Part of a small language model's weights.
Size: MLP 1280 squared ReLU, 43.4M parameters.
Architecture: embeddings untied during training, shifted keys, learned residual scales, capped logits.
Each number is 50 + 15 x the weight over its row's rms, rounded and kept within 0 to 99. Layers, rows and columns count from 0. The size before them is the row's rms in percent of the matrix's.

# q: layer 8 attention query, 320x320, rms 0.075, rows 0-63, columns 192-223
# k: layer 8 attention key, 320x320, rms 0.0718, rows 0-63, columns 192-223
# v: layer 8 attention value, 320x320, rms 0.0757, rows 0-35, columns 192-223
# o: layer 8 attention output (transposed), 320x320, rms 0.0763, rows 0-35, columns 192-223
q0 104:32 62 57 41 43 50 80 49 51 34 49 43 44 39 72 42 82 46 73 58 48 45 60 41 58 42 27 61 61 51 35 79
k0 090:73 69 44 48 18 89 81 53 28 77 52 89 39 61 39 69 67 29 52 46 75 47 34 58 35 65 56 64 32 45 51 44
q1 117:62 53 33 44 66 38 66 38 38 50 77 36 78 45 48 31 49 56 35 63 81 64 29 54 42 53 57 37 43 43 51 54
k1 112:36 14 71 45 72 57 68 57 26 46 31 28 57 44 61 61 48 42 47 51 74 49 67 60 49 32 38 43 36 42 53 59
q2 139:40 44 27 34 72 55 74 46 37 46 65 41 68 51 55 70 51 67 72 47 48 44 36 28 62 77 77 22 39 47 63 35
k2 134:37 46 43 37 50 41 72 52 72 43 46 55 53 59 51 69 56 47 62 54 43 20 41 50 60 96 52 45 31 40 55 59
q3 099:33 54 39 41 50 46 60 28 29 42 49 32 49 35 59 59 68 80 71 30 51 41 39 50 56 72 44 42 47 57 42 43
k3 124:48 41 52 46 59 44 55 35 44 74 55 51 50 68 50 74 71 65 38 54 31 28 61 46 59 32 36 45 29 37 53 76
q4 155:59 49 31 49 48 62 78 75 55 51 48 41 61 37 35 70 49 58 65 34 35 37 34 49 63 74 59 52 31 29 81 43
k4 114:52 39 52 46 44 55 76 92 67 42 55 41 59 54 32 52 46 69 64 32 40 60 25 55 54 61 59 45 48 26 53 49
q5 113:55 67 47 63 48 74 54 39 65 73 56 61 36 37 27 48 57 50 47 67 43 24 63 59 56 31 65 84 45 22 68 50
k5 118:60 41 89 61 55 46 40 47 24 62 45 33 25 54 53 28 50 34 45 72 45 58 41 80 54 28 61 81 40 58 41 33
q6 092:63 65 38 56 38 47 42 41 67 57 35 15 50 63 55 62 40 53 40 59 55 72 47 52 59 42 48 48 36 27 30 74
k6 100:70 49 64 74 51 74 31 64 45 48 33 50 66 48 51 46 49 66 64 64 44 77 46 60 49 52 53 55 72 12 58 45
q7 089:62 41 56 32 59 44 38 33 66 26 67 42 52 56 49 63 56 65 34 58 75 70 73 56 41 26 55 53 71 64 52 39
k7 101:66 61 54 74 55 52 68 59 37 50 57 66 80 57 47 58 59 42 65 38 81 51 42 72 37 54 31 25 26 37 54 54
q8 102:46 43 50 65 29 49 58 36 64 36 88 78 83 48 59 82 56 63 38 49 76 63 52 33 36 53 65 40 59 56 52 49
k8 104:51 45 42 78 57 57 28 68 55 46 40 63 76 60 37 73 54 34 34 34 64 73 49 22 27 30 53 10 74 39 68 49
q9 094:33 43 40 50 34 44 55 58 61 48 60 25 35 56 71 77 82 58 39 52 44 55 56 42 54 29 27 45 57 47 34 62
k9 101:16 26 67 56 58 34 48 72 53 50 50 33 46 54 44 64 42 57 47 53 50 78 52 44 62 18 55 51 46 14 52 66
q10 105:76 29 41 42 53 51 52 33 65 45 32 41 39 45 49 82 38 67 52 71 41 78 51 67 49 38 35 55 71 44 06 65
k10 108:83 34 67 67 59 71 56 72 57 58 49 53 38 50 27 38 43 66 65 67 51 62 53 77 48 23 20 54 64 55 43 51
q11 094:18 72 64 40 66 39 53 58 28 33 62 47 55 52 36 47 43 63 47 39 50 36 57 61 31 52 73 51 54 65 66 28
k11 102:39 69 29 49 65 34 31 51 59 61 52 75 63 51 37 86 35 43 51 63 54 33 48 40 22 60 42 32 62 50 66 74
q12 098:35 54 58 43 59 44 49 49 29 54 69 47 87 71 81 48 72 45 48 33 74 46 72 33 42 64 50 27 30 62 46 38
k12 107:47 38 43 32 53 19 47 14 35 50 59 42 59 46 62 45 50 47 53 51 75 32 87 34 53 63 39 15 38 50 34 67
q13 092:50 60 46 52 50 49 48 80 60 63 29 47 29 27 26 59 65 64 39 57 42 61 58 60 77 38 15 69 48 37 55 65
k13 104:33 36 43 34 47 34 59 53 84 38 52 37 28 35 41 50 80 61 53 51 28 61 57 47 85 46 56 82 26 69 94 41
q14 104:47 38 58 65 41 44 49 35 42 68 57 52 75 57 76 64 87 68 32 29 65 43 68 55 61 59 42 43 35 45 43 51
k14 105:36 32 64 70 73 27 55 41 52 49 39 48 52 41 65 55 74 41 16 44 55 67 72 14 46 41 51 35 47 46 51 42
q15 099:38 42 42 65 30 25 69 42 40 40 76 35 84 36 64 55 67 66 34 57 62 50 52 51 23 45 43 59 44 68 38 53
k15 100:35 40 42 55 56 26 54 73 57 41 49 19 44 52 57 55 45 59 21 28 44 32 53 41 41 36 36 42 40 86 33 30
q16 095:52 62 49 55 56 47 46 52 42 50 52 38 51 59 29 67 57 41 33 31 71 20 59 42 83 54 67 37 51 43 63 63
k16 095:42 61 15 68 46 32 52 48 62 39 54 49 64 54 35 49 32 42 55 47 46 30 45 35 45 71 74 48 58 44 48 72
q17 098:41 27 39 24 39 08 53 46 59 34 59 42 45 62 65 38 26 44 55 74 55 52 67 53 33 35 20 50 28 66 39 46
k17 102:56 36 56 49 48 54 58 36 34 59 39 65 47 55 55 75 45 29 61 42 73 71 41 53 62 43 43 31 43 50 34 62
q18 095:31 75 52 63 73 54 32 39 49 31 58 76 64 52 35 36 52 41 47 44 58 12 43 28 54 40 69 57 50 60 84 49
k18 102:42 81 51 55 43 45 46 57 55 57 60 90 72 56 49 86 55 23 36 50 52 30 60 31 36 74 35 38 49 46 67 61
q19 087:53 55 51 46 40 44 42 81 63 52 25 30 17 38 24 45 43 47 53 53 26 38 41 52 80 47 00 65 36 59 37 58
k19 089:35 41 50 30 49 36 49 68 67 44 34 34 16 32 53 35 49 75 68 59 13 35 49 90 79 54 31 69 16 63 49 48
q20 094:30 76 67 76 65 43 32 45 52 38 57 49 64 77 80 47 64 34 49 41 48 46 41 21 49 37 54 50 30 46 55 44
k20 108:40 60 70 58 73 57 37 54 38 52 54 71 86 71 71 48 41 12 51 57 58 70 63 52 37 54 36 47 39 25 46 45
q21 094:60 63 36 51 52 47 60 42 67 65 38 26 54 74 78 58 43 60 47 52 37 59 55 25 62 15 34 44 29 67 40 34
k21 102:79 38 51 35 69 51 64 60 53 61 48 40 68 43 46 45 58 45 51 59 53 72 36 53 68 39 32 44 60 38 52 48
q22 097:61 45 63 54 59 48 39 34 56 36 58 48 31 52 22 43 47 67 35 75 40 69 66 42 53 34 35 64 47 45 63 23
k22 101:59 65 60 42 54 62 40 52 50 51 56 54 69 54 52 54 56 68 49 55 42 09 63 59 49 45 34 51 13 75 73 43
q23 109:61 37 48 74 60 64 72 65 53 60 56 46 46 80 56 32 74 47 53 46 59 31 54 30 55 28 29 37 33 44 43 61
k23 108:68 24 50 35 88 32 87 64 37 46 64 30 50 53 53 32 70 39 58 43 58 42 26 47 64 44 55 59 24 59 44 54
q24 091:43 69 60 59 43 64 39 67 47 55 33 23 29 40 77 44 45 37 47 36 57 34 50 41 43 18 37 61 22 50 41 43
k24 097:35 55 75 42 55 67 64 45 44 36 59 52 51 45 86 66 75 33 51 38 67 61 20 41 52 33 59 70 57 35 57 20
q25 086:55 41 30 33 55 28 79 45 56 58 37 69 47 77 47 57 50 60 57 73 35 68 60 42 55 54 37 24 54 52 38 45
k25 103:65 21 41 25 77 46 48 27 42 47 46 27 34 50 49 28 46 62 65 52 52 42 32 17 65 41 51 46 50 81 52 50
q26 116:63 45 63 76 58 56 61 29 32 68 58 25 70 52 62 62 86 61 34 45 70 52 71 49 58 48 55 41 29 28 38 45
k26 117:53 38 41 75 59 35 65 50 35 39 62 35 46 40 57 79 97 57 24 43 58 27 70 36 46 50 53 47 34 40 72 58
q27 091:31 84 41 45 40 46 64 79 37 36 37 55 70 49 45 79 53 39 37 30 47 38 44 55 47 59 51 51 41 51 46 64
k27 096:54 47 24 46 51 32 15 58 72 32 34 59 33 38 33 60 40 30 40 62 39 78 34 45 52 62 45 57 76 42 64 49
q28 086:68 48 58 48 76 64 51 14 40 38 55 54 53 76 64 35 41 40 52 47 63 48 53 33 42 34 83 44 74 59 56 33
k28 096:73 79 70 59 51 60 69 37 28 62 61 60 65 67 44 49 40 32 45 25 74 37 35 57 35 63 36 41 46 57 37 44
q29 098:62 64 52 48 37 27 33 40 58 38 36 21 64 38 65 45 41 32 48 46 54 46 57 37 58 49 50 65 25 58 28 59
k29 103:76 62 60 56 28 72 50 55 35 63 34 58 57 39 54 38 57 35 62 42 52 64 55 64 57 76 35 54 58 33 27 31
q30 099:66 48 42 47 42 52 42 53 65 33 32 39 46 46 49 55 02 22 65 57 24 66 30 52 55 55 52 56 49 18 14 48
k30 103:73 35 49 67 29 86 38 65 41 48 40 44 54 67 52 31 32 21 51 39 33 62 24 77 47 47 32 54 76 44 18 47
q31 092:42 67 44 42 65 49 39 38 41 52 50 63 87 27 57 53 34 52 52 53 52 75 44 36 50 65 57 45 64 61 72 44
k31 101:45 65 48 45 47 49 35 28 55 54 49 70 73 54 54 39 34 38 48 50 51 60 64 32 29 50 32 33 47 59 49 50
v0 090:62 43 43 42 58 29 21 40 75 70 19 66 58 64 28 49 52 55 45 36 51 83 45 23 65 44 73 67 44 84 42 03
o0 091:50 28 44 39 49 64 70 74 27 75 74 38 43 33 77 49 39 68 35 65 32 35 44 66 45 62 38 45 49 32 42 76
v1 095:80 34 52 27 59 62 55 61 42 59 65 62 39 56 62 62 72 44 41 43 50 49 50 92 40 48 59 45 50 47 46 68
o1 093:54 58 42 88 47 32 60 32 67 32 56 48 66 57 52 33 46 62 67 58 43 35 41 30 47 48 37 54 54 42 56 39
v2 096:49 33 48 60 31 35 47 36 54 46 93 69 41 59 28 51 63 66 56 39 58 65 48 75 47 53 62 30 47 87 41 24
o2 098:86 65 49 33 46 54 60 44 59 36 59 33 59 37 71 39 37 48 60 76 17 50 55 24 22 63 33 99 34 36 54 55
v3 093:58 18 68 68 52 19 48 30 41 63 52 46 74 62 53 56 60 67 59 53 55 57 59 67 79 51 48 56 31 60 41 63
o3 090:34 55 37 49 56 50 53 76 59 53 45 62 33 40 50 19 46 40 43 59 10 37 26 35 33 54 20 40 69 36 71 20
v4 089:36 21 46 54 51 33 56 50 45 40 58 33 57 29 31 54 69 59 65 43 54 34 54 70 40 37 63 49 28 24 53 52
o4 092:59 52 77 34 60 63 62 43 63 49 42 47 34 37 48 64 52 31 28 46 89 62 48 29 66 52 56 57 64 54 41 40
v5 095:49 64 53 49 70 51 42 52 49 25 26 31 71 50 35 47 70 42 61 50 57 31 60 61 19 60 57 51 48 00 43 18
o5 094:42 22 37 42 28 81 44 46 39 62 36 51 21 35 40 67 49 30 51 25 93 64 19 38 94 48 61 30 45 68 46 69
v6 096:60 44 50 40 36 28 42 41 45 34 57 44 55 32 30 42 68 61 58 52 82 66 34 57 38 40 65 46 38 45 46 22
o6 093:39 23 49 44 55 70 67 50 42 82 41 55 52 39 52 66 34 53 34 49 96 47 57 25 72 58 55 51 34 38 43 51
v7 093:55 39 48 60 52 20 57 55 46 28 42 40 74 42 51 72 60 61 92 49 40 41 65 41 50 64 71 41 55 82 44 22
o7 092:31 53 50 49 61 80 30 63 47 70 44 66 26 38 31 45 46 28 22 38 61 65 22 56 74 40 45 34 46 27 63 53
v8 089:46 46 47 52 81 64 38 48 52 55 45 37 69 86 51 27 53 42 40 47 22 39 57 71 42 41 18 38 36 74 55 49
o8 088:60 62 39 39 30 33 70 62 63 46 69 53 21 27 56 54 65 63 79 65 65 51 53 66 34 56 62 52 59 36 54 66
v9 095:16 66 57 29 49 50 49 49 44 53 70 70 35 41 67 52 46 52 59 37 41 46 44 52 40 47 38 40 31 55 54 42
o9 099:78 30 64 71 35 58 40 33 59 82 72 46 58 52 33 42 45 59 39 78 52 76 53 58 31 49 52 58 37 48 37 55
v10 096:36 57 45 41 59 42 56 45 58 58 52 60 41 80 34 60 30 27 45 58 59 48 47 53 56 55 50 50 57 46 48 17
o10 096:72 53 47 60 38 52 20 53 29 64 48 72 56 42 59 49 51 83 49 47 19 50 42 60 29 48 35 50 45 46 49 60
v11 100:51 51 49 30 40 72 46 67 40 37 30 64 52 22 69 52 44 50 43 46 42 22 65 85 48 55 79 43 48 35 30 51
o11 097:52 46 65 74 66 41 54 21 64 68 46 49 43 50 19 67 38 57 34 42 78 87 18 18 38 34 62 50 66 61 41 49
v12 091:50 44 32 15 35 25 62 47 50 31 53 48 36 56 69 52 54 35 71 45 66 49 58 83 48 56 49 30 51 45 63 46
o12 090:59 44 60 63 64 79 39 47 50 66 54 51 76 55 33 36 55 67 35 50 37 39 45 22 64 36 72 76 43 36 40 46
v13 087:35 37 58 51 38 38 53 43 47 52 41 41 56 17 54 68 47 45 78 48 35 53 52 34 60 53 41 60 42 42 50 54
o13 086:49 56 90 46 75 71 53 54 66 58 34 43 29 69 27 48 34 43 11 39 83 49 18 38 54 33 72 35 61 48 49 48
v14 092:70 57 50 41 55 16 45 47 56 44 80 57 31 90 49 48 65 34 56 50 59 51 48 67 52 52 63 46 67 60 44 39
o14 089:71 53 39 57 36 66 50 48 47 48 46 51 63 23 44 43 55 77 70 52 11 37 49 45 55 50 40 60 22 54 59 58
v15 089:40 38 56 48 24 30 43 26 45 58 81 58 36 55 44 45 58 47 47 42 45 68 47 64 50 59 78 30 39 52 56 55
o15 085:65 62 48 51 68 50 69 77 59 28 50 40 60 63 52 46 52 46 49 75 26 22 44 45 41 40 25 85 55 51 47 44
v16 086:49 25 56 43 34 35 57 45 42 43 44 39 55 33 47 55 61 50 54 54 39 54 62 77 60 40 68 75 19 57 59 46
o16 081:44 60 58 65 61 75 35 60 47 69 53 55 49 50 43 46 46 67 19 23 54 58 57 35 34 43 64 34 53 34 38 48
v17 093:23 24 42 31 60 61 47 43 39 93 66 63 42 92 87 32 41 39 46 51 46 68 30 62 40 50 59 53 51 46 60 77
o17 092:68 73 60 66 40 14 62 52 79 49 56 51 75 37 33 55 58 75 55 65 10 31 67 65 43 42 32 41 44 68 36 28
v18 101:45 62 49 69 74 44 59 55 47 80 52 58 65 35 56 27 71 44 61 46 57 65 37 23 38 56 57 58 57 61 43 29
o18 099:57 23 47 56 45 60 45 31 56 33 58 44 48 44 31 68 30 48 54 38 60 59 59 75 42 46 28 30 48 40 57 62
v19 100:27 44 53 41 71 47 61 74 36 74 66 70 60 39 99 72 31 54 80 69 48 28 34 36 30 38 41 49 70 00 47 43
o19 099:65 54 70 48 33 43 59 21 76 46 53 71 46 54 05 33 80 41 33 50 17 53 51 58 45 61 40 32 27 93 44 39
v20 095:54 44 50 37 80 48 63 36 36 41 54 25 62 34 75 46 93 48 60 44 57 46 53 67 69 62 47 22 31 48 42 41
o20 093:93 56 28 56 28 35 33 75 52 47 68 87 57 54 40 29 41 46 45 72 23 29 33 32 19 53 29 75 54 55 69 38
v21 087:37 46 51 46 27 50 57 49 27 40 78 40 56 39 53 56 53 61 59 41 51 15 42 76 34 52 54 26 60 62 58 47
o21 086:52 38 59 54 65 49 43 43 78 59 57 37 46 46 31 52 61 23 58 55 96 66 73 11 56 66 58 67 28 40 46 65
v22 095:17 46 43 45 57 48 50 52 54 48 58 66 38 20 29 54 64 59 27 50 60 61 44 18 65 56 45 49 46 34 58 49
o22 096:71 48 67 51 50 61 75 46 33 50 30 35 93 71 56 58 42 53 50 46 64 52 40 50 47 58 55 60 47 68 23 30
v23 096:48 78 53 31 52 41 54 66 56 66 28 86 53 50 66 55 40 35 45 51 36 48 45 50 53 48 47 51 42 24 54 66
o23 095:42 26 37 55 59 34 50 35 35 33 53 41 55 61 46 42 56 78 50 54 42 39 57 64 50 49 46 30 50 67 42 54
v24 099:27 55 38 33 20 45 50 57 61 24 67 64 25 43 45 67 18 33 37 47 50 48 53 69 43 54 82 73 63 63 55 32
o24 099:45 64 81 52 72 73 67 37 48 70 45 42 51 58 42 48 56 56 35 47 76 63 49 43 49 21 52 40 28 26 33 64
v25 091:55 47 48 52 27 55 43 47 45 51 56 71 31 32 32 60 55 61 23 49 78 69 54 27 11 45 68 49 61 62 72 61
o25 088:57 46 73 34 76 38 66 42 45 21 49 39 83 72 51 75 13 34 69 43 22 62 43 59 69 50 28 47 47 42 37 43
v26 097:59 26 46 53 76 61 45 51 55 64 75 63 69 65 55 45 66 41 57 51 57 68 53 36 54 53 37 45 42 65 64 50
o26 098:68 64 48 51 54 16 72 40 56 36 45 51 64 33 67 51 52 68 54 66 06 13 54 60 36 50 52 52 65 43 37 46
v27 091:32 22 48 46 43 51 60 46 30 59 59 55 41 37 57 50 35 58 51 63 55 51 65 78 60 41 51 34 30 18 50 77
o27 089:57 72 77 42 62 54 47 37 70 48 56 51 60 42 37 42 42 29 42 42 30 61 38 35 38 46 52 63 46 59 57 33
v28 098:48 78 40 56 85 54 51 56 65 58 35 38 64 55 53 45 75 35 52 55 47 62 44 35 65 49 32 65 36 47 74 42
o28 090:66 55 35 25 39 44 50 51 24 47 65 71 51 67 54 46 68 96 50 45 11 21 72 70 44 52 64 44 50 57 46 55
v29 101:45 54 39 55 35 09 60 44 55 51 57 49 62 72 22 44 06 37 48 58 53 40 38 50 68 53 43 42 57 49 41 72
o29 100:37 50 57 49 66 72 35 54 58 24 32 43 24 55 46 47 81 54 61 40 62 36 72 37 38 47 66 61 46 30 59 45
v30 090:72 54 33 24 56 42 48 65 54 34 55 52 41 32 58 56 38 33 38 61 64 58 55 79 43 40 24 72 32 57 61 30
o30 090:54 36 85 55 58 62 52 25 42 79 41 59 72 50 42 40 48 63 66 32 73 51 59 34 56 38 66 26 51 20 35 72
v31 089:41 31 43 43 51 73 68 60 42 52 65 48 39 51 70 49 50 32 43 40 44 53 52 82 67 62 47 63 58 34 63 70
o31 087:60 78 69 60 40 31 29 51 58 37 69 52 59 61 30 31 49 60 60 51 29 38 64 43 17 45 45 54 32 38 55 44
q32 063:85 60 50 47 44 62 55 61 67 50 38 60 62 42 49 61 43 28 59 60 61 21 49 43 22 32 43 58 64 35 75 33
k32 058:51 48 54 35 30 44 49 56 49 62 56 80 84 37 49 51 38 57 66 34 56 50 58 41 54 71 30 61 46 44 25 58
q33 064:62 35 48 35 74 59 60 52 55 49 80 47 17 45 42 60 45 28 51 64 59 79 59 78 42 73 54 62 68 64 52 27
k33 056:46 63 48 39 57 50 62 36 61 23 51 27 69 44 68 33 45 67 65 57 34 28 43 09 72 48 52 36 47 55 37 86
q34 125:34 48 55 45 49 68 43 38 41 36 66 61 53 46 52 36 49 41 65 47 40 47 59 74 64 59 35 66 51 42 48 40
k34 113:55 32 65 40 60 68 43 64 83 57 38 39 49 83 60 44 52 58 65 51 30 70 42 49 56 65 41 61 38 55 49 62
q35 152:69 44 47 62 41 52 34 39 51 59 45 58 64 42 36 60 53 54 35 64 76 43 39 57 43 11 53 78 54 48 40 75
k35 113:76 24 24 52 64 26 29 48 46 65 48 49 61 42 40 65 68 34 42 48 71 45 40 30 49 44 58 41 57 42 35 71
q36 111:29 65 46 41 59 51 59 51 52 51 59 59 53 48 28 68 86 51 63 54 37 48 58 72 67 62 37 73 45 37 61 19
k36 112:27 40 73 37 51 38 28 34 24 40 53 53 52 34 66 44 41 50 41 81 52 38 78 48 32 09 55 59 71 65 54 55
q37 208:61 57 73 72 41 45 26 34 45 58 54 65 46 62 63 52 64 35 22 68 69 59 52 62 28 21 46 83 74 51 30 37
k37 164:40 43 35 50 56 38 40 22 06 47 45 51 63 40 53 38 40 38 54 67 68 28 63 27 18 31 47 29 63 62 41 62
q38 084:58 19 27 61 86 24 48 48 38 59 42 23 79 60 31 18 49 43 44 44 55 57 48 25 36 38 61 33 51 57 57 64
k38 087:49 43 66 62 56 62 54 70 43 43 48 21 62 67 45 24 41 62 60 70 33 52 53 78 86 31 42 56 52 72 50 55
q39 088:21 41 43 39 42 31 56 61 75 54 63 55 41 55 54 74 30 42 83 36 40 39 46 45 22 30 62 45 26 73 66 30
k39 089:54 34 68 58 46 36 32 87 49 51 25 27 59 62 61 69 72 54 21 43 52 60 59 67 41 28 30 60 62 42 44 55
q40 098:63 27 56 80 50 23 35 33 40 40 26 14 60 49 48 53 43 41 35 51 41 33 58 40 47 53 62 33 51 98 41 63
k40 096:66 56 47 54 62 33 18 58 51 63 41 39 85 90 62 51 52 51 50 35 47 68 65 66 74 12 56 70 47 99 62 62
q41 070:56 74 42 78 45 24 40 50 46 35 21 29 58 31 48 17 44 36 83 62 37 32 32 78 31 44 38 42 29 80 40 45
k41 076:67 49 43 54 53 22 38 70 46 70 56 51 53 56 79 58 54 37 40 72 52 59 48 44 38 59 50 47 49 43 75 57
q42 081:38 36 48 40 43 33 61 46 37 25 56 33 59 34 58 29 44 46 70 42 21 11 37 32 46 32 53 26 48 76 43 61
k42 097:76 28 35 63 64 48 41 70 71 61 22 34 48 76 36 59 61 60 38 57 38 62 72 74 66 35 52 52 39 62 45 42
q43 082:25 21 21 53 50 28 43 61 39 59 41 41 68 52 41 38 31 49 44 36 49 50 44 59 42 44 53 29 52 54 54 62
k43 092:35 70 86 71 59 33 47 65 55 67 44 38 63 49 64 59 56 65 57 68 33 58 49 82 75 35 39 75 53 47 41 33
q44 101:60 74 41 46 75 46 47 06 50 29 73 53 56 48 57 39 55 40 67 73 38 36 39 36 28 55 37 54 36 83 42 59
k44 094:61 24 38 58 67 44 42 49 40 56 49 68 50 61 04 40 34 54 38 42 71 18 58 46 43 59 50 28 30 77 67 69
q45 087:35 48 44 71 25 31 34 75 62 55 26 35 22 61 39 62 29 40 63 45 44 36 36 49 56 41 44 62 53 53 64 46
k45 088:41 72 75 39 22 53 25 60 40 48 61 42 47 65 87 46 69 38 50 51 41 79 43 53 48 43 38 83 70 50 65 45
q46 094:35 75 64 72 38 18 50 38 70 50 11 37 32 60 43 32 53 44 43 63 58 38 46 53 59 64 71 61 57 45 51 62
k46 086:47 80 67 38 48 50 29 41 29 53 61 70 45 59 54 36 77 52 63 30 30 55 36 74 63 35 61 64 60 67 49 56
q47 089:59 55 40 59 69 42 43 36 53 55 67 49 65 56 69 44 34 46 46 55 64 48 28 44 11 50 47 49 62 60 58 56
k47 077:36 42 50 62 56 58 47 49 39 43 60 33 57 55 43 55 51 65 54 46 73 32 35 49 21 62 40 40 56 58 40 62
q48 086:47 20 35 35 82 60 33 66 48 61 79 53 57 74 62 42 39 33 57 38 64 63 58 28 45 42 59 53 37 35 64 29
k48 087:41 44 56 46 37 75 82 43 58 39 78 68 49 17 47 24 27 67 56 54 49 30 33 48 57 67 37 46 39 46 44 63
q49 085:73 51 58 34 28 57 38 27 50 48 76 47 54 38 60 78 68 61 50 36 62 57 64 70 67 65 39 36 30 58 45 50
k49 095:71 58 27 28 60 43 62 28 56 43 49 70 86 39 52 65 42 53 41 62 75 41 58 36 30 57 52 46 38 42 53 53
q50 082:33 41 43 72 28 68 39 46 20 59 56 32 36 27 55 36 35 71 49 56 42 59 57 51 63 49 47 59 57 40 24 56
k50 077:26 63 48 60 33 36 62 30 74 48 61 48 13 53 73 51 58 51 51 42 58 69 29 21 56 70 54 40 45 44 51 59
q51 086:46 65 32 41 50 47 56 49 27 45 42 43 70 30 58 36 63 69 62 54 47 28 61 81 74 50 56 41 35 80 52 35
k51 088:57 23 48 63 63 23 29 55 62 81 28 40 37 39 49 66 40 63 42 57 56 59 91 53 73 43 61 43 47 49 55 53
q52 082:54 30 61 39 17 54 59 72 53 65 21 37 56 37 33 71 55 66 39 53 50 59 36 61 42 41 56 71 52 30 76 59
k52 087:33 56 72 59 48 37 29 75 54 71 10 27 44 74 64 43 57 51 60 38 33 71 82 67 52 27 28 70 48 35 48 15
q53 097:38 47 45 47 73 76 64 59 46 73 72 53 43 57 60 42 34 59 35 28 47 71 44 28 62 52 74 46 55 10 37 61
k53 091:29 45 37 60 64 59 95 38 36 43 46 36 34 37 66 61 57 59 45 37 43 38 23 42 66 75 45 36 44 18 22 35
q54 098:46 73 28 54 62 49 56 37 74 54 49 86 67 51 13 51 69 33 46 54 46 61 42 69 58 47 44 51 51 19 42 46
k54 087:45 39 47 36 52 44 62 38 63 26 57 66 43 20 24 45 49 44 47 75 55 05 56 40 41 67 42 41 59 46 33 36
q55 091:59 24 46 29 69 48 55 51 66 55 63 49 64 54 44 52 83 50 45 57 50 44 73 86 60 41 43 36 39 67 44 56
k55 082:61 57 41 51 79 40 70 44 45 63 49 65 71 38 64 59 55 54 58 65 68 36 43 44 38 42 55 43 34 50 44 22
q56 101:57 16 52 68 69 42 55 49 52 56 28 19 39 64 58 24 59 50 45 47 50 34 57 29 35 24 54 48 47 71 46 56
k56 090:55 31 29 60 51 58 44 71 32 65 50 40 42 83 41 43 58 53 58 24 36 71 35 54 63 16 59 50 41 71 59 56
q57 086:18 42 52 58 35 49 47 49 73 49 41 28 17 50 62 56 25 46 72 32 37 31 27 36 52 45 66 30 54 54 58 57
k57 083:64 60 46 50 60 59 33 69 35 51 60 63 27 60 66 34 85 57 49 35 55 71 09 41 60 64 45 40 36 28 58 52
q58 097:32 85 58 37 54 79 80 44 64 57 65 82 49 53 54 52 45 59 60 57 53 48 45 22 70 50 50 64 45 34 29 53
k58 089:45 14 30 50 55 52 48 42 44 50 28 49 30 23 12 51 50 66 42 33 51 29 57 36 62 66 65 21 45 48 35 62
q59 095:41 99 59 30 23 42 51 68 72 47 79 75 54 55 40 83 63 48 43 56 60 74 41 60 61 58 51 81 48 21 52 27
k59 083:39 70 94 23 29 68 48 42 74 58 47 65 40 24 48 43 42 53 57 62 53 56 67 62 35 54 44 60 56 50 46 40
q60 088:44 64 55 37 54 57 45 35 46 32 62 29 43 38 83 21 51 57 54 39 45 44 54 65 63 62 59 26 43 72 35 34
k60 089:71 74 38 58 69 45 52 29 41 65 46 86 47 57 53 51 35 57 52 37 49 38 34 48 62 69 65 40 27 48 59 77
q61 081:44 72 49 74 17 41 37 42 40 43 39 48 45 26 53 52 30 52 65 69 31 45 49 62 73 65 30 59 48 50 39 74
k61 079:49 81 74 56 34 14 41 35 54 68 36 66 29 54 65 62 56 49 45 56 42 45 53 52 54 67 43 79 45 45 59 27
q62 085:73 41 59 59 59 70 52 25 54 47 54 45 40 59 38 55 73 40 54 28 51 42 69 40 87 64 69 44 54 45 48 70
k62 085:61 31 00 35 62 61 43 26 58 27 52 62 62 44 28 42 40 46 50 43 53 59 55 13 49 46 70 43 35 43 44 56
q63 089:16 78 56 36 41 73 50 78 46 40 38 46 23 30 41 67 39 34 48 37 43 48 44 44 56 52 27 28 40 28 64 39
k63 078:41 42 86 56 46 46 52 47 46 62 44 48 10 37 40 53 42 32 45 59 30 58 66 40 49 72 36 77 24 26 55 42
v32 107:27 50 78 50 43 62 54 53 43 16 45 41 45 43 55 43 08 53 37 43 33 63 45 52 56 55 44 67 54 56 34 40
o32 108:63 61 30 55 25 20 39 30 57 40 46 49 53 40 46 46 84 75 49 48 27 51 44 40 51 78 37 44 47 62 44 62
v33 096:70 72 83 77 35 40 28 43 57 36 40 65 41 40 56 56 36 64 10 51 88 64 49 56 49 57 68 62 61 57 48 64
o33 100:51 46 41 42 33 59 50 62 60 61 50 59 44 49 45 62 79 50 65 52 45 53 56 67 61 54 44 50 78 59 43 52
v34 089:73 69 57 74 49 68 39 39 51 62 19 56 72 44 29 51 25 59 29 49 64 47 46 47 37 53 57 62 49 62 56 59
o34 094:32 41 56 42 26 60 62 44 56 29 62 76 41 38 41 82 73 59 35 62 42 55 51 52 69 54 64 52 80 45 52 32
v35 101:56 26 42 30 68 32 57 51 47 68 56 48 59 57 76 60 67 55 62 49 48 30 67 58 45 49 49 18 53 31 48 53
o35 101:42 51 51 61 63 77 68 59 47 57 54 33 22 65 48 58 08 46 36 41 54 36 40 48 30 14 58 51 36 31 52 64